python train.py --hidden_size=96 --rope_fraction=0.5 --qk_norm=true --parallel_block=true --init_std_qkv=0.05 --init_std_o=0.0 --learning_rate=0.00906 --schedule="cos" --final_lr_fraction=0.1 --batch_tokens=32768 --dataset="wikipedia_en"
Each number is 50 + 10 x the weight over its row's rms, rounded and kept within 0 to 99. Layers, rows and columns count from 0. The size before them is the row's rms in percent of the matrix's.

# v: layer 6 attention value, 96x96, rms 0.11, rows 85-95, columns 0-95
# o: layer 6 attention output (transposed), 96x96, rms 0.0969, rows 85-95, columns 0-95
# up: layer 6 MLP up, 384x96, rms 0.151, rows 0-5, columns 0-95
# down: layer 6 MLP down (transposed), 384x96, rms 0.149, rows 0-4, columns 0-95
v85 095:40 42 44 53 44 48 30 38 41 54 46 46 40 33 47 40 54 58 50 44 39 39 48 51 43 32 55 52 53 71 64 44 56 45 60 42 56 39 48 54 46 58 54 45 40 36 57 82 33 46 56 35 48 49 62 73 52 61 57 55 75 47 67 51 61 51 43 43 48 60 54 33 54 47 54 47 73 60 48 50 60 55 68 56 54 50 47 65 58 35 51 51 45 44 56 44
o85 102:34 58 48 44 45 61 50 49 43 50 57 56 46 46 55 57 26 59 56 65 55 54 55 42 35 35 32 58 57 54 60 62 51 53 48 53 35 46 63 41 52 56 52 25 50 54 20 48 61 38 65 47 32 45 41 61 53 52 67 55 47 26 62 55 34 50 38 54 56 51 40 34 55 50 54 37 44 47 51 47 55 53 29 48 59 58 62 53 52 50 48 32 37 56 45 51
v86 089:62 49 55 51 34 50 44 43 48 56 59 60 42 42 63 33 56 48 42 40 52 54 60 48 34 56 44 47 63 52 64 63 77 48 44 51 35 44 60 61 55 43 50 53 41 44 46 70 44 47 54 33 40 46 70 43 39 38 27 49 47 53 59 51 41 43 48 46 67 47 60 47 53 56 72 51 50 36 32 40 36 44 69 65 58 63 51 54 47 53 34 38 44 44 39 51
o86 089:44 43 44 33 33 62 45 47 42 43 36 36 40 36 30 53 50 54 53 56 42 56 52 65 40 46 36 35 53 51 43 44 53 61 55 45 62 46 51 17 33 42 36 33 53 30 38 48 57 54 53 59 44 40 50 41 60 49 58 49 55 43 44 50 37 55 56 42 58 42 34 45 47 54 53 63 59 58 48 63 59 70 65 45 52 55 65 46 53 34 43 49 58 64 63 49
v87 110:36 62 50 51 62 48 55 41 49 51 36 65 46 55 58 50 42 58 40 42 44 58 52 56 49 57 63 58 44 44 53 61 41 61 48 58 38 54 39 53 47 62 48 55 58 45 48 50 29 40 44 69 58 68 46 52 57 79 52 60 62 30 65 54 50 41 41 44 40 65 53 37 32 50 69 61 46 46 46 37 49 40 52 42 67 52 51 42 43 55 52 71 42 72 59 62
o87 106:41 50 46 43 63 49 33 42 59 56 53 42 51 40 46 70 42 50 40 51 50 53 38 53 69 43 61 55 51 36 49 43 37 57 61 45 57 65 47 51 64 50 42 48 50 60 40 38 67 76 47 65 44 31 70 47 45 50 33 39 53 57 56 60 24 39 55 45 50 59 52 55 56 46 56 48 51 54 42 51 30 58 43 26 62 38 42 47 59 61 31 50 44 55 44 53
v88 131:54 75 45 40 48 56 71 54 65 42 54 49 38 49 64 52 44 55 46 45 61 34 49 44 45 45 41 46 56 53 51 47 43 44 54 50 49 50 37 46 49 57 34 57 58 38 34 65 35 57 61 54 46 65 43 51 72 69 44 21 45 40 61 61 34 59 28 60 54 53 35 55 44 59 45 55 52 52 51 53 69 52 57 43 52 47 42 46 49 36 54 32 35 62 53 49
o88 124:59 35 43 45 42 38 32 55 48 51 50 33 56 38 44 43 38 53 60 42 58 59 41 58 56 70 37 50 46 47 52 51 42 50 42 52 37 58 50 38 48 47 57 48 43 65 55 46 66 42 57 48 42 55 62 55 44 52 26 46 50 48 55 28 40 70 50 45 58 61 45 71 60 52 43 38 45 36 35 49 47 51 37 59 33 24 62 56 52 71 57 38 52 43 41 61
v89 104:62 37 48 40 38 50 44 51 36 36 41 48 37 72 62 72 47 53 50 53 57 50 49 32 63 54 54 43 60 49 33 51 60 47 36 59 57 50 56 54 59 57 54 61 63 55 41 56 53 57 38 47 48 45 69 56 28 32 53 44 52 47 38 47 35 40 54 63 63 46 57 43 36 28 55 56 44 53 54 38 53 50 42 45 48 44 35 81 47 39 58 42 60 45 47 54
o89 103:54 40 51 38 54 54 50 56 37 45 21 49 50 56 43 45 49 37 66 56 50 42 56 41 50 62 61 40 54 45 61 50 48 52 59 56 40 51 47 43 58 58 70 56 48 38 55 55 49 58 61 39 41 42 63 49 36 46 59 54 37 53 60 53 44 42 48 68 32 32 23 33 42 35 39 60 51 68 61 47 39 51 57 51 47 53 30 56 63 37 63 39 55 69 51 44
v90 120:39 54 43 48 52 61 44 50 48 50 42 56 34 40 61 26 38 46 55 39 64 35 42 63 54 29 43 47 54 65 34 35 46 50 60 53 60 59 55 43 47 52 52 50 56 16 52 66 41 65 48 44 44 55 37 55 58 44 47 35 46 44 54 55 61 62 33 53 56 43 50 57 46 61 43 46 37 46 60 45 59 43 50 35 49 69 52 62 38 68 58 35 46 61 49 60
o90 113:53 59 33 51 52 59 36 57 55 38 62 41 67 57 52 43 46 54 58 51 50 41 46 47 46 64 38 41 50 35 47 46 49 52 37 55 32 31 51 51 46 52 55 27 60 63 38 35 51 44 54 57 41 50 14 49 39 49 38 57 59 57 46 41 56 54 59 43 71 69 35 62 54 62 55 56 58 46 52 55 54 64 57 49 46 41 48 52 53 47 67 43 52 64 36 66
v91 108:67 39 38 47 35 58 47 48 42 66 60 40 68 53 77 41 58 34 59 51 50 43 49 59 53 50 29 38 67 47 48 29 46 42 53 57 59 52 47 52 45 59 40 41 50 45 39 58 58 44 54 33 55 33 40 50 48 33 43 32 55 50 52 48 48 46 56 41 56 39 44 56 41 47 53 65 50 61 38 55 66 51 55 48 70 75 41 46 64 46 43 45 42 41 42 48
o91 106:50 50 53 44 37 49 44 60 55 50 33 33 62 50 59 40 46 48 55 54 67 37 30 59 57 41 50 41 71 65 59 50 48 42 35 56 47 56 55 40 36 59 46 54 47 31 54 75 27 52 52 53 52 48 40 29 35 38 46 52 56 62 46 55 54 49 38 40 70 47 35 41 32 57 50 47 57 40 59 45 51 37 55 52 43 62 53 73 54 50 56 52 55 42 46 59
v92 110:40 46 44 49 39 47 60 39 54 55 63 47 49 49 63 35 52 56 57 47 48 54 42 54 59 57 31 54 69 48 43 27 28 51 47 59 61 42 49 64 38 76 54 67 67 55 68 52 47 44 65 25 50 53 44 45 53 38 54 61 67 28 47 38 47 51 38 59 68 45 51 60 44 45 54 47 46 42 50 55 54 42 36 45 34 51 44 51 54 55 56 59 39 54 44 58
o92 101:54 41 45 36 38 49 39 54 58 42 49 34 39 50 62 34 29 47 52 45 50 55 55 74 59 44 62 51 59 48 41 61 63 42 47 50 36 59 57 60 39 36 63 52 53 40 60 45 39 56 51 56 58 43 53 21 54 52 43 52 46 46 49 53 63 33 29 69 68 47 43 47 55 60 43 49 45 65 67 31 54 44 49 58 43 28 56 50 48 49 53 58 40 65 55 46
v93 126:49 57 57 49 54 49 55 58 58 50 49 58 55 50 47 54 45 47 42 48 59 34 37 52 50 39 43 69 43 51 45 39 36 53 51 37 52 65 50 54 48 54 48 46 69 41 51 64 52 52 64 52 51 72 48 70 55 27 32 31 66 52 62 50 50 34 40 73 57 42 66 60 63 65 48 49 46 55 46 33 50 60 35 32 68 44 39 52 37 37 45 58 37 57 49 51
o93 109:53 59 49 66 53 49 35 39 37 58 57 44 55 59 31 47 62 57 58 52 44 50 62 62 55 64 40 50 58 69 48 44 63 55 39 55 35 47 55 70 45 71 59 44 64 49 33 45 72 45 44 62 59 54 57 48 61 45 33 52 46 59 36 60 39 57 47 51 37 38 37 54 54 45 48 48 44 37 46 42 31 41 51 32 40 34 51 69 41 56 49 47 42 65 53 49
v94 100:38 71 41 42 41 67 43 61 61 50 48 58 61 60 41 53 67 58 65 52 50 50 39 50 45 47 51 48 60 46 51 30 59 71 54 37 62 53 44 53 38 48 55 32 41 55 37 50 39 41 49 70 51 46 55 61 44 44 56 52 40 40 59 53 49 49 72 51 58 57 40 57 61 39 57 40 36 63 47 60 53 52 37 56 45 29 51 41 69 43 55 41 57 22 55 47
o94 105:56 49 43 44 68 43 45 62 44 59 44 53 40 28 62 54 49 56 45 59 53 39 36 52 43 60 71 57 49 44 61 65 57 43 59 38 50 54 48 44 47 58 58 54 41 50 46 62 58 34 16 57 68 45 53 54 42 47 67 69 54 38 46 53 58 40 49 68 45 49 51 45 35 40 53 56 68 36 42 52 38 47 41 48 47 52 56 46 32 59 66 43 55 43 67 57
v95 114:55 47 51 53 49 39 43 39 37 41 54 43 55 76 47 74 65 46 66 55 40 51 60 45 71 57 47 57 41 34 41 49 48 69 45 36 50 51 47 57 49 48 51 59 50 62 39 30 51 49 42 55 74 57 64 55 33 37 67 50 60 49 30 41 69 48 70 57 56 58 54 50 56 34 50 50 56 55 46 46 60 40 57 46 46 55 51 59 44 55 54 69 55 45 59 53
o95 110:53 41 55 66 51 63 61 55 49 49 52 60 38 55 51 46 45 55 41 69 37 39 56 50 60 43 65 50 43 55 63 43 56 54 63 67 62 64 36 41 46 58 59 56 52 39 49 48 40 59 63 60 62 46 64 49 65 50 58 35 47 62 49 42 51 33 36 58 29 63 56 47 50 51 68 59 54 61 56 50 41 49 54 39 44 56 34 57 47 77 57 58 37 41 62 29
up0 103:68 67 36 42 71 45 58 37 49 38 46 57 42 44 47 55 31 44 55 46 50 58 49 45 48 42 47 46 48 46 47 47 40 69 35 55 44 41 54 57 62 38 43 46 40 56 58 50 65 64 39 51 53 67 56 56 52 60 67 48 45 45 52 40 47 63 69 33 59 64 44 48 48 44 46 42 63 62 74 44 48 37 38 50 28 46 57 36 38 57 34 40 42 58 51 63
down0 105:50 57 54 31 40 45 48 50 66 52 51 48 43 50 56 47 71 62 50 36 54 31 50 59 44 56 41 58 46 53 39 42 57 32 47 42 43 43 36 48 54 51 77 53 27 56 47 41 63 37 70 58 52 64 44 49 39 54 49 38 57 55 42 45 27 48 65 43 56 51 31 55 43 45 37 42 42 42 32 52 65 44 54 70 53 37 41 37 46 49 51 47 65 56 51 47
up1 089:68 49 55 56 40 44 44 62 51 44 41 45 57 52 59 48 44 36 59 58 60 56 30 42 50 70 45 28 48 46 59 48 40 56 53 51 43 33 31 29 54 41 45 50 44 48 58 42 39 65 39 30 47 47 52 28 55 51 40 63 64 67 66 43 51 40 64 35 61 70 60 48 57 68 53 54 45 43 54 51 50 49 58 51 54 51 42 39 41 59 33 48 51 39 43 51
down1 080:43 58 69 51 46 53 51 55 62 54 51 48 59 51 53 58 58 51 43 42 52 63 74 61 53 44 54 52 61 64 65 42 51 40 53 38 55 66 62 63 64 69 29 67 56 57 48 58 53 56 53 56 63 50 58 51 68 39 44 57 51 48 43 48 61 63 55 31 68 60 34 55 48 43 43 38 69 47 48 48 65 53 41 62 62 53 46 70 51 51 54 60 75 56 56 53
up2 093:46 49 52 61 39 48 55 40 53 71 61 50 54 65 64 58 36 46 64 52 50 60 50 45 47 49 35 45 72 60 49 58 33 56 45 63 49 44 59 55 43 54 38 38 56 27 40 32 58 53 46 30 56 61 62 44 58 62 45 25 49 51 43 58 57 46 48 56 60 53 63 66 53 54 54 56 64 23 44 59 35 70 51 59 40 50 56 57 56 58 52 55 52 41 51 45
down2 104:49 53 30 64 36 46 64 48 45 47 54 70 46 64 52 52 47 56 56 52 41 37 61 51 37 61 34 48 60 33 44 60 74 36 39 37 46 57 44 49 69 41 56 48 42 38 38 43 54 52 46 40 64 57 50 41 61 47 50 56 58 68 50 68 32 59 61 74 44 55 45 54 61 40 43 63 56 43 50 43 53 71 61 45 44 37 60 42 50 59 48 47 44 46 50 42
up3 088:45 43 43 44 66 50 36 33 24 43 40 38 51 44 58 25 50 42 42 48 50 36 49 44 51 59 65 44 57 31 43 45 39 54 41 46 53 40 53 56 40 44 40 54 41 49 64 39 46 52 55 46 55 46 48 44 60 50 35 48 54 27 62 50 58 60 56 62 47 46 45 44 55 52 45 59 40 49 71 30 40 65 54 53 56 67 70 46 43 40 56 24 37 44 47 44
down3 085:46 40 41 70 42 29 54 57 60 50 53 49 41 50 43 62 53 47 53 42 81 52 50 47 47 51 44 33 41 64 52 61 55 50 56 47 59 42 43 35 40 63 49 47 67 36 53 64 50 50 45 56 57 65 47 52 40 69 57 64 39 58 55 48 57 58 52 39 30 50 44 57 51 41 46 53 73 37 58 70 47 45 44 54 34 42 40 37 60 44 37 61 45 33 39 52
up4 089:60 51 33 51 58 63 49 39 49 33 55 57 50 56 33 49 48 60 35 60 47 68 52 56 50 48 55 71 55 56 45 32 51 50 65 57 50 57 67 40 46 41 24 55 64 50 44 44 65 47 41 47 57 59 41 63 43 57 48 41 63 62 41 32 62 48 64 48 57 57 41 46 49 47 65 53 57 51 71 56 59 56 34 57 50 62 58 41 39 46 55 54 23 47 54 63
down4 097:46 50 46 55 52 52 68 53 57 47 67 55 67 47 56 51 59 49 69 37 48 23 63 60 55 59 36 29 42 40 42 48 64 49 40 50 50 52 76 41 47 49 66 40 56 49 56 58 43 53 48 41 54 38 58 38 48 45 36 63 36 59 55 73 43 48 51 51 54 52 59 65 39 33 48 42 39 51 48 53 45 45 48 40 54 55 48 43 72 48 45 47 74 38 51 43
up5 091:41 46 61 58 60 54 42 57 40 59 59 53 52 57 52 36 40 56 31 74 71 61 37 45 59 45 63 48 60 47 53 56 54 56 70 56 45 35 53 38 47 61 40 56 40 46 58 53 33 50 60 31 40 39 57 39 57 54 46 56 46 57 37 47 36 57 53 40 51 50 58 35 41 63 46 47 42 34 53 37 58 39 39 49 36 58 52 62 69 37 43 61 38 30 44 41